From a checkpoint of a small transformer trained on Wikipedia.
Architecture: RMSNorm before each block, rotary positions, no biases in attention or MLP, untied embeddings.
Each number is 500 + 50 x the weight over its row's rms, rounded and kept within 0 to 999. Layers, rows and columns count from 0. Numbers have three digits each. The size before them is the row's rms in percent of the matrix's.

# o: layer 6 attention output (transposed), 128x128, rms 0.0604, rows 30-31,61-63, columns 0-127
# v: layer 6 attention value, 64x128, rms 0.0492, rows 30-31, columns 0-127
# q: layer 6 attention query, 128x128, rms 0.0485, rows 64-77,96-109, columns 0-127
# k: layer 6 attention key, 64x128, rms 0.0484, rows 32-45, columns 0-127
o61 144:455540569551537481520545604489483459490471419465500503581548527504506542553467520538499541497556505437454442568513573451497579566551480573477590472487411438471420458499451498498489522453488469453484501472498504504445500452467570606474452504423489516546500464388449474559435575481414456458379558454545505523528467535451443429487442560533521467523480476429560454507484560420416618386542
v30 119:547572491480477451516580454542548450443530538527498650532462552532510528461515451493515532387441464515385384508467493448517443541612402543524590528500633504459527538532483479499495552578458463503500490538494485542514512459472456562483550428387484537539501490494466509529509555507510461468510570474554492497468541540533478492470456419501499380419505473428521416499581422391495517453520
o30 102:443528537473458432476442424507541521498462458510483521551416623527466520510449562478525506500473418513463558447496433573470508479556533598395514552603411447434512496494462485497509457468533515492491464538538476483511547517491487347590569494422471499553567493435525407426514529542444540518456501527415443472567475391469449525486523552471524609506479472370461509420478495533452532451506
o62 132:413517564439456410437489388510552504500490503497447520519464603502442512459464565513503509484438452515465552452468462571503514477569535583417524525584415440414518509463452463497490437453537486485479489551556490510553526523500482329601568506458411517546518501440540403449500502559448538520466482552429476465557499415462464488477504561462554595493461477384467441431500538541464538466524
v31 121:483467624553552503573428513510472514511522484626528536501395532457400520489506480528444560507500484510447524473520543504423511556555474516464492460470563439526363555557496544604491487498478492504571491471543547497437561563476450469416525544517535436537463448460635536593513471479492588533539571414422541441418521450464603550503509478464482501493487440520418585496535547520528452510477
o31 102:496495520469429629513497469491487475476546467439467501537428466487447511537560517474593417481540501501569516564550486489436535551472542548540476503471441406415474546431516567394531431482510583551427504463593432508523551482539491625563501532491553505485560490481522434487528470529508400507573528491494600616443528503563458601532440503510508523535461398543537559398525494496592484488506
o63 136:531487515514408624504515487517533479495536461428468497543441496446490518550572481477602447509500511492594515555553503495423518529527523547548477475451442429415488530425506542397497439447544595517424514482575495529532528465541469607601497537470541534565558466488507437494545503549491407541589481536485590614481560523539424579519418544493528488564465422499554557431537472458596481491528
q64 069:507520535509435469434455552574486446415421539600466493488529540509505515475446505453617517486408387518508581539467489500544549455489528477468428538476566496545429487499520497489447545497501450539490542484484508556533426587483376491511466408426505454586553500501463540481525531577578572527465556471492472546479514601503513533490592524605531636452465508489577517459399563525538506555544
q96 114:550511534523481523537430472533496527441497578477560494484513572491528512527524526342625511532479480569545455492439468504550558499369530511460501505570441526439564394628486475430432491441479434474527470500486507543418474575459475543495470651452444405475546479528494425475448534581534535562524509437502498516455466510405456474523475567529579564474487559507439504509510500549534456519484
k32 065:552537572579590503530528610462446443570451505484489524507489480510558558464430440437414454505527478495430488453533535519538557480425434478466510400480485537564526473478546460429457548478468525377414374474425515502418495488522516510474503522454523435557418547547596502459469468557430559539599580550546537555446529495490625509507450552397546509475529459490514521515497535466484470459537
q65 057:478434410485561487443584481447532538561506481481496479539546440485444480479535533450448548499524561469504459482448483496521464463591452471474583449578402508404456512521484502583596496556480592439547478532476470431504522355526561535432529450594427528451404510531584477515515514380463481512528478533507497513505519464472444502478454529547474471508471482574358504566527471408461568518423
q97 121:448490465586498516441547534476528459559525519555521532548506473458409504476488511658417508419465527356423475496559530537481398564623454486609498470376489462498476533403497512521562476590561584523501541451512473438563476490499506498465574432547494547508493500546493538578479492428470430490435504503465466468546534508478517541533545507532442403547526523540540440428467513520552531550522
k33 070:485474512508504526457438448485497483453523465421488447451525555481446519523569507528534486513503531582486383503530513476503520525448507530512576590490469513513538479454523516488546511473531470563542597567496522381552596522510534516482537477482590574527577410482446518524527497478466290604488464468502585510573505495366415445546557497502476483506505472518505517433560410475401496565560
q66 056:484523499496556493540543485436501524537484511473541485590476475408522494482542494505517532544494613483430506457494590529476564581564427538513389423521451550485458508486490453486498480478454632394443383472514511434465483453459578506486444588548528599465498526465480405497357523398384550520497476485432565574574496485532427530482411485488506475521504478537493496530492508517458519491581
q98 100:509518471477544514566520578478528530543480526485501490470474482482581534455576525395421452518541457567380463546442603445363518555475496450498517593564589492493434495511529486543422535371527508467477396475506537571519562484547469565455506582490486521536380549445537504459437459523466509555473507494540438482519515448523477537405355518510474510509499462529475464594517471527557522528460
k34 071:466555623583559626596433523546379507491476483425457524474475453504474537520418516526555472405535542433509546501460465490482512473491519532454537374440561520515511484544542457425484510577490564391417410505451487512535520512498573509539508419503502498538442544426508550492548511555449462530531560547535585482506445486511608538460543433509555503509502494417395513501460518478594490476490
q67 072:492434430502541583473589500515493569566539463457536530488484469446441485471460512540324589555508585448530443503486491478491552513527412502483539450539405502413519524494479506541561485612497566513553475499509455443504496392451636507472579497522452573478543487537464439518566481470434486430441501514498527517530486525499486434597453475480518430511511535528382546553591571457472508455534
q99 113:540429505539510512491393527485503526540554464516505496545475460543480470438426549546444528496498599456534492503488461490542525552548502534617546485427468465467497491468483493542560448717510440600424520529623462443601443380484478519528579497553537551440564494511477504537471440459463473442392522486491446480581483474479493472484466493430513561498482516502551488443463536426525427546500
k35 074:506511367453518524465571449512512598509471432485493572480562516491471469535589451521484454510547503492546537511537520471541541534480519458525471629522408465430553539491498531576568471440500533512566512509502480411451529553452442482584498528538518445425560463556501496498465536343577356542564492442480518489518526523424535458494578490498397496563561552580533515477555414482484525507576
q68 109:522501524494480585535512500532549634491501577474443549441455571508473467516418429503479528533450558421619436490547473396489566504459550499494551519618471488524509565484506553490444474633489468532499532526539439510512466527504431474464549444503525540476575556522453491458561487640489519519508522493588568453554518468508533406579417380413516551528483507507436494486488532543419479457488
q100 100:513507476548451465556487433450420410551451518494535424515460468509483469517439498440533483504496551442527516491591424468524523531560602475541554514575546455386443473564519498518505506541420456553559493595511524481536492550574446383582492590537522536448493583500448430524536431552528495492490494508479515524481462521635477429404505503476572530437474469633468407474423535524536480484445
k36 104:470490555419496477489490443582555483458501502447515524433471518482509531425554545502528480560545509473456476375438438448459473469533482523430528508467447503430546507461562557469519565517518612574435591469493505484594490475523508500562509476498516583501446525462463515555647461533474439459459536475512480446506514478593433555587434475488423549479547434415392522585550423579494404479553
q69 097:506445474471494508460528485464589483506514429461539480500476553534628532566561408456494609518459485455432528460498524516433525354414471548519437593482473511512474543448474437507534459514642516538580481440569447614486549464510443531568469459461454473480607474480497466489540566503522526518457419509532526562459508513544532548631498427450545522501504464468419512572467517527495434534474
q101 087:496509479480503538473414469468527548478486467495502484464461476525567547549452451515508543570458531479524435478408466496558476526421455483545516459605469548574500532562486472507518546617566525583504438524502415533486499520521465434463483475567490496482642485470576504448386472404461508495443435593558551585397469482464513521619473435394517565450471495464483405522412494542500446495450
k37 089:498530503503520422514550459485511508561512464507537563532466546440476443514541527521481441433435511446488489482431507494485475468617571476533446523477434466508498547502447450538569501432521546526514504457437539442434560423379390569507412531352461581474489435431522482530466404488529609454473469525442502486485503558356498469492551445621518507475432491517522515445533575493500472433554
q70 102:491436518542480404447493484524536588511485544485472570520467442522390488514403484506418515468474519429613523527536501431550554544510488503517630505472508443473517539472523501434546412629497483534556571546478447421496496461454527401492599437524503518393567401594472503468579445578500468476489472466535497570515514469506534386586484443534458463478456464512514504514563545524471474452476
q102 117:574481537515468447481482498538536591424566512554534574534502497516423505566467421581407533474434491449598513472495497558482563489575440547578478375509429436565528527501538490503524398614518525543491547499538406489523476504472476455570536427603541519521607466566545539472410499498489470493442503444549540522519541472430457469559536500523477538544421533543620465497497510602529509481492
k38 102:403465477471432388549524506522514523500510602489499503555493558571500458430476507596390498465582521479488484422444454561527483520602525481515559569562386458470532527493474431534562513429415516516555519567438558489537572486498458549502457463513480499476569497493506498496547499524416550536581472510492546400510500552414464510537560510543406576528502380486564503472622545520563517527540
q71 117:461534498522419413516521468558504429544570497506564427452496489489548543479550519405490491414517528544429554525418584507498445484483555577396501460434455560513441516509504530493546544379490564419522486477471575498502577520518566533547424639513470526564421521483509473507456468467456517504454517532489508536566493465529433558442535643561464379512548534511453438607523475476507508503530
q103 108:465461506483604510501545444476510460481479483513500463514525464442623517543520580473498522533486401597435427560532558526421522502497538440468504588569577558496470472542457477522450554368447584450488440499444518498504476516550478539447468547445429539536394475475444457583492507486479596486535423565560521453476465553579399577524514504491457465523567516462477554532492513586523627537515
k39 088:511499441481498431505477461524498481471572470488471517543538471495538398506476483472607471497509514568542543499570514369529596560508500517503506411612534503484464512487543591600485477469418451476549399513517490482524456485504578531452534542626482463541450520467451449494531512434515551364495446532440403497516537510521521542352462573561462496543410549557591520512443462492523490498458
q72 124:514464549480543359466550469440518458463594466423483493573472476451477518481599532602531499515554465507554562495487494509523488583594466545453591472538399532526646437489483524515504508449462490516438489496478458407518467536450579555506489480544489589533442492462510510539555503504487531471540527393425480452503546511396395432466493576480422477543455508533490595486467444530475567507570
q104 109:533459500496524454556498447384532503534517424461449453559494485600548428440589430454607395571534498460497417532406614444546542537510477421538499550448488495578471469470453535572557439471516509464529466503515445454489539459441531578481461544520473532470472479453526461528470463552522559548491462535547525515434520449494511541513565563580515385544517449502543549400417423457494502582547
k40 097:454478550433500464608466472429455591517544583516528546529509466545561527484419523519476502464489554533464458502510473494464597459333476417498555552508566510546473562522511526432489575572496445456381478494446521516515573476497550495420530503503452490554566476477442495415456577543477476581562526502474548494417478468493558556448538500453485392523544406449486433523481374528487555498455
q73 078:514515528558499546495516555507463422509477482500539440446463563471527505538592465471480490517546410545476537466501433495558571557516507528438461438499518560529452504529445505515409593272437499482531408377480557456502486544537540472486501614453469492499439529460520501488538411615500520471503511539491451503483445508569397581489515551542506489514607466477505485502527577462530583485475
q105 107:497444490506526560541553606514412440497467513476459469489519506458487489478577463478553462528570394553420522495509452522431531514570474504446380513555612555439516483555466460497434553328470479478551374492413482413477462558578482482463493537502530523575364571457435513545496472547517509437493524548517496545499482548526454484502512530524512498449574537475433527514509500518604564475520
k41 128:436519465558501558534517499512426487462556508542456453425497511408502557528469505445518475513485417543509523520512502615404537492413540554506444464391573510488515447580531517487325500506386505403450468457551495536520412502548568524465490562570411407507479505554526509486463549534461559505533454550479535536510526520644417541396485510518488463486449528466460455491497512469542501537438
q74 095:442524532514518412480507481399474403436453509578411483435608545534517496480541590572510497497563440532425573420501438495515560544545485546525474443486549507495550452509553533417444563508455458509507527456475526469481483584481548467599441512416537517490426454504510464518556497578505573397482544417440460426460492510580527516383454482467507479455463561468533514481383485498456493469597
q106 091:516553513491501574500448463446494499429480505513498501453530510548489494532645439499486426514502422528448526487500606499518550456494524529503411476536488563523524504504542522544527491524517470436500453441435516488408530445475675468546436628547553455389553538481405438467503485512486537390489480488517454561513452464608551608481467476510605487484523613437506504472520467426498452485502
k42 086:506535574596512437411581528548555471447516384470449476544515574459502446555521460480446511485542545485523471529462542507511486500491483553470522495509434534497555462496527504533548506459615512583508499510444549541454556534495576491528508496586469460508626497512427463432476354440525472482528473544459424491511540584359474494512499616501428408460498418506491567484503490455613541559523
q75 108:540541507450523521473527520443477481462457474454486560485498467465437450489589501610471507458528448506618426474468489572501595606432424499555538454490515529449583484484460476524471543434536434418568443557544525494482485523493527436439505547589475452400459490571441480473496502511584500453518469512536329472463454480390510522518445509530452467555564419460456597562470559486568513497480
q107 098:534532534433533445490435457477527476487489476514438438478431539400527463648510523478575464419434394455516471499530476526568455482434479495490481511482486481545485472454413515488432454569511517503530509465532405520517567519502532490558570390510489428441507477434581476420510533502482586534379461455489536496508541448530411502497370487408445526442464468549557443446442442537492590470444
k43 089:467398445486572500517525375493554439460509460551392475493509419538477482495472482425584452501505499537494561543495540559586531527436553538430515523471528430468464646527599534516497474445463581518565444484464560522564461559469556502511515565582485468476533507423640422520533465587496563505518443548474515482460457546530513540534473494574450505460486428491612523476512497521538527571560
q76 125:436478473477552523530553492473467490543512571501513493510521483497481484558542481569559368454481437519557492556575480374516426435559564433442458418536444474462556470517495486501525561471612487548525495568541485509465549496422543439505546429666462469464559510534446461457473452524482481546490419507542521504510396496453512526463485524530479467474444497677514470507530392480492517415455
q108 095:458378571461406468441520470486554491586440531500474533525495570585451584470497569530557536475556473388484509471473493481478558449513532495469401440525497516518503543486475503487426524454538439554471513528445450516506498473510533451506464527367460482603409444537444464524548479489450474444540508544632477531469573484499435544446547431465573570467422503415394485496523518536449592465536
k44 095:489435461458381386443516509563512513459525477493410544480531506512424549492455482498404414561542561454506517515471517471540459590491462539492503574529587479515476560423493442557510455450464411532527590501468502481505506483520410450476442525488543554552443465558537627608527514526468398495478581425500511469527527563545415445530558441506487574556541443576524434477439488558550440507504
q77 112:527542498541534468491464520567512476414521499542471509469494536477549488501546521536478450613507469616476494476529501502487546481511546547527480520560539510569435533461571467587494541498569502580474519410491450559483566610524353427576482430436464523559439614415432570523499558411589530553498474496524416457507518523479582472541485444417540573493564470551518430476455424461524532562499
q109 095:489527427436493506510511512441466544466428493471533487553490533501430534518572493555488560510512597535510426451508493577455613442546580410474413430480500507480539465494508556478502386457405534508459507472459435566455550520491519492592427477425514499483539501474603495564522593518618403520519519457513575573460486448446464391541440389508531515558518436540461433538512494498427475539503
k45 091:626493448429531545422488477493391482446520364527487563498488480424495476468459443515503538480562427468437493492571485454493553637525484539543523548511541597536436456461492490504498551481610576511464509509494438516509477538486422572432456536515469501490489412509503466537405405449480530517525466545479553611551494577481527501442508474461455525513479622434535516524466593529455519483588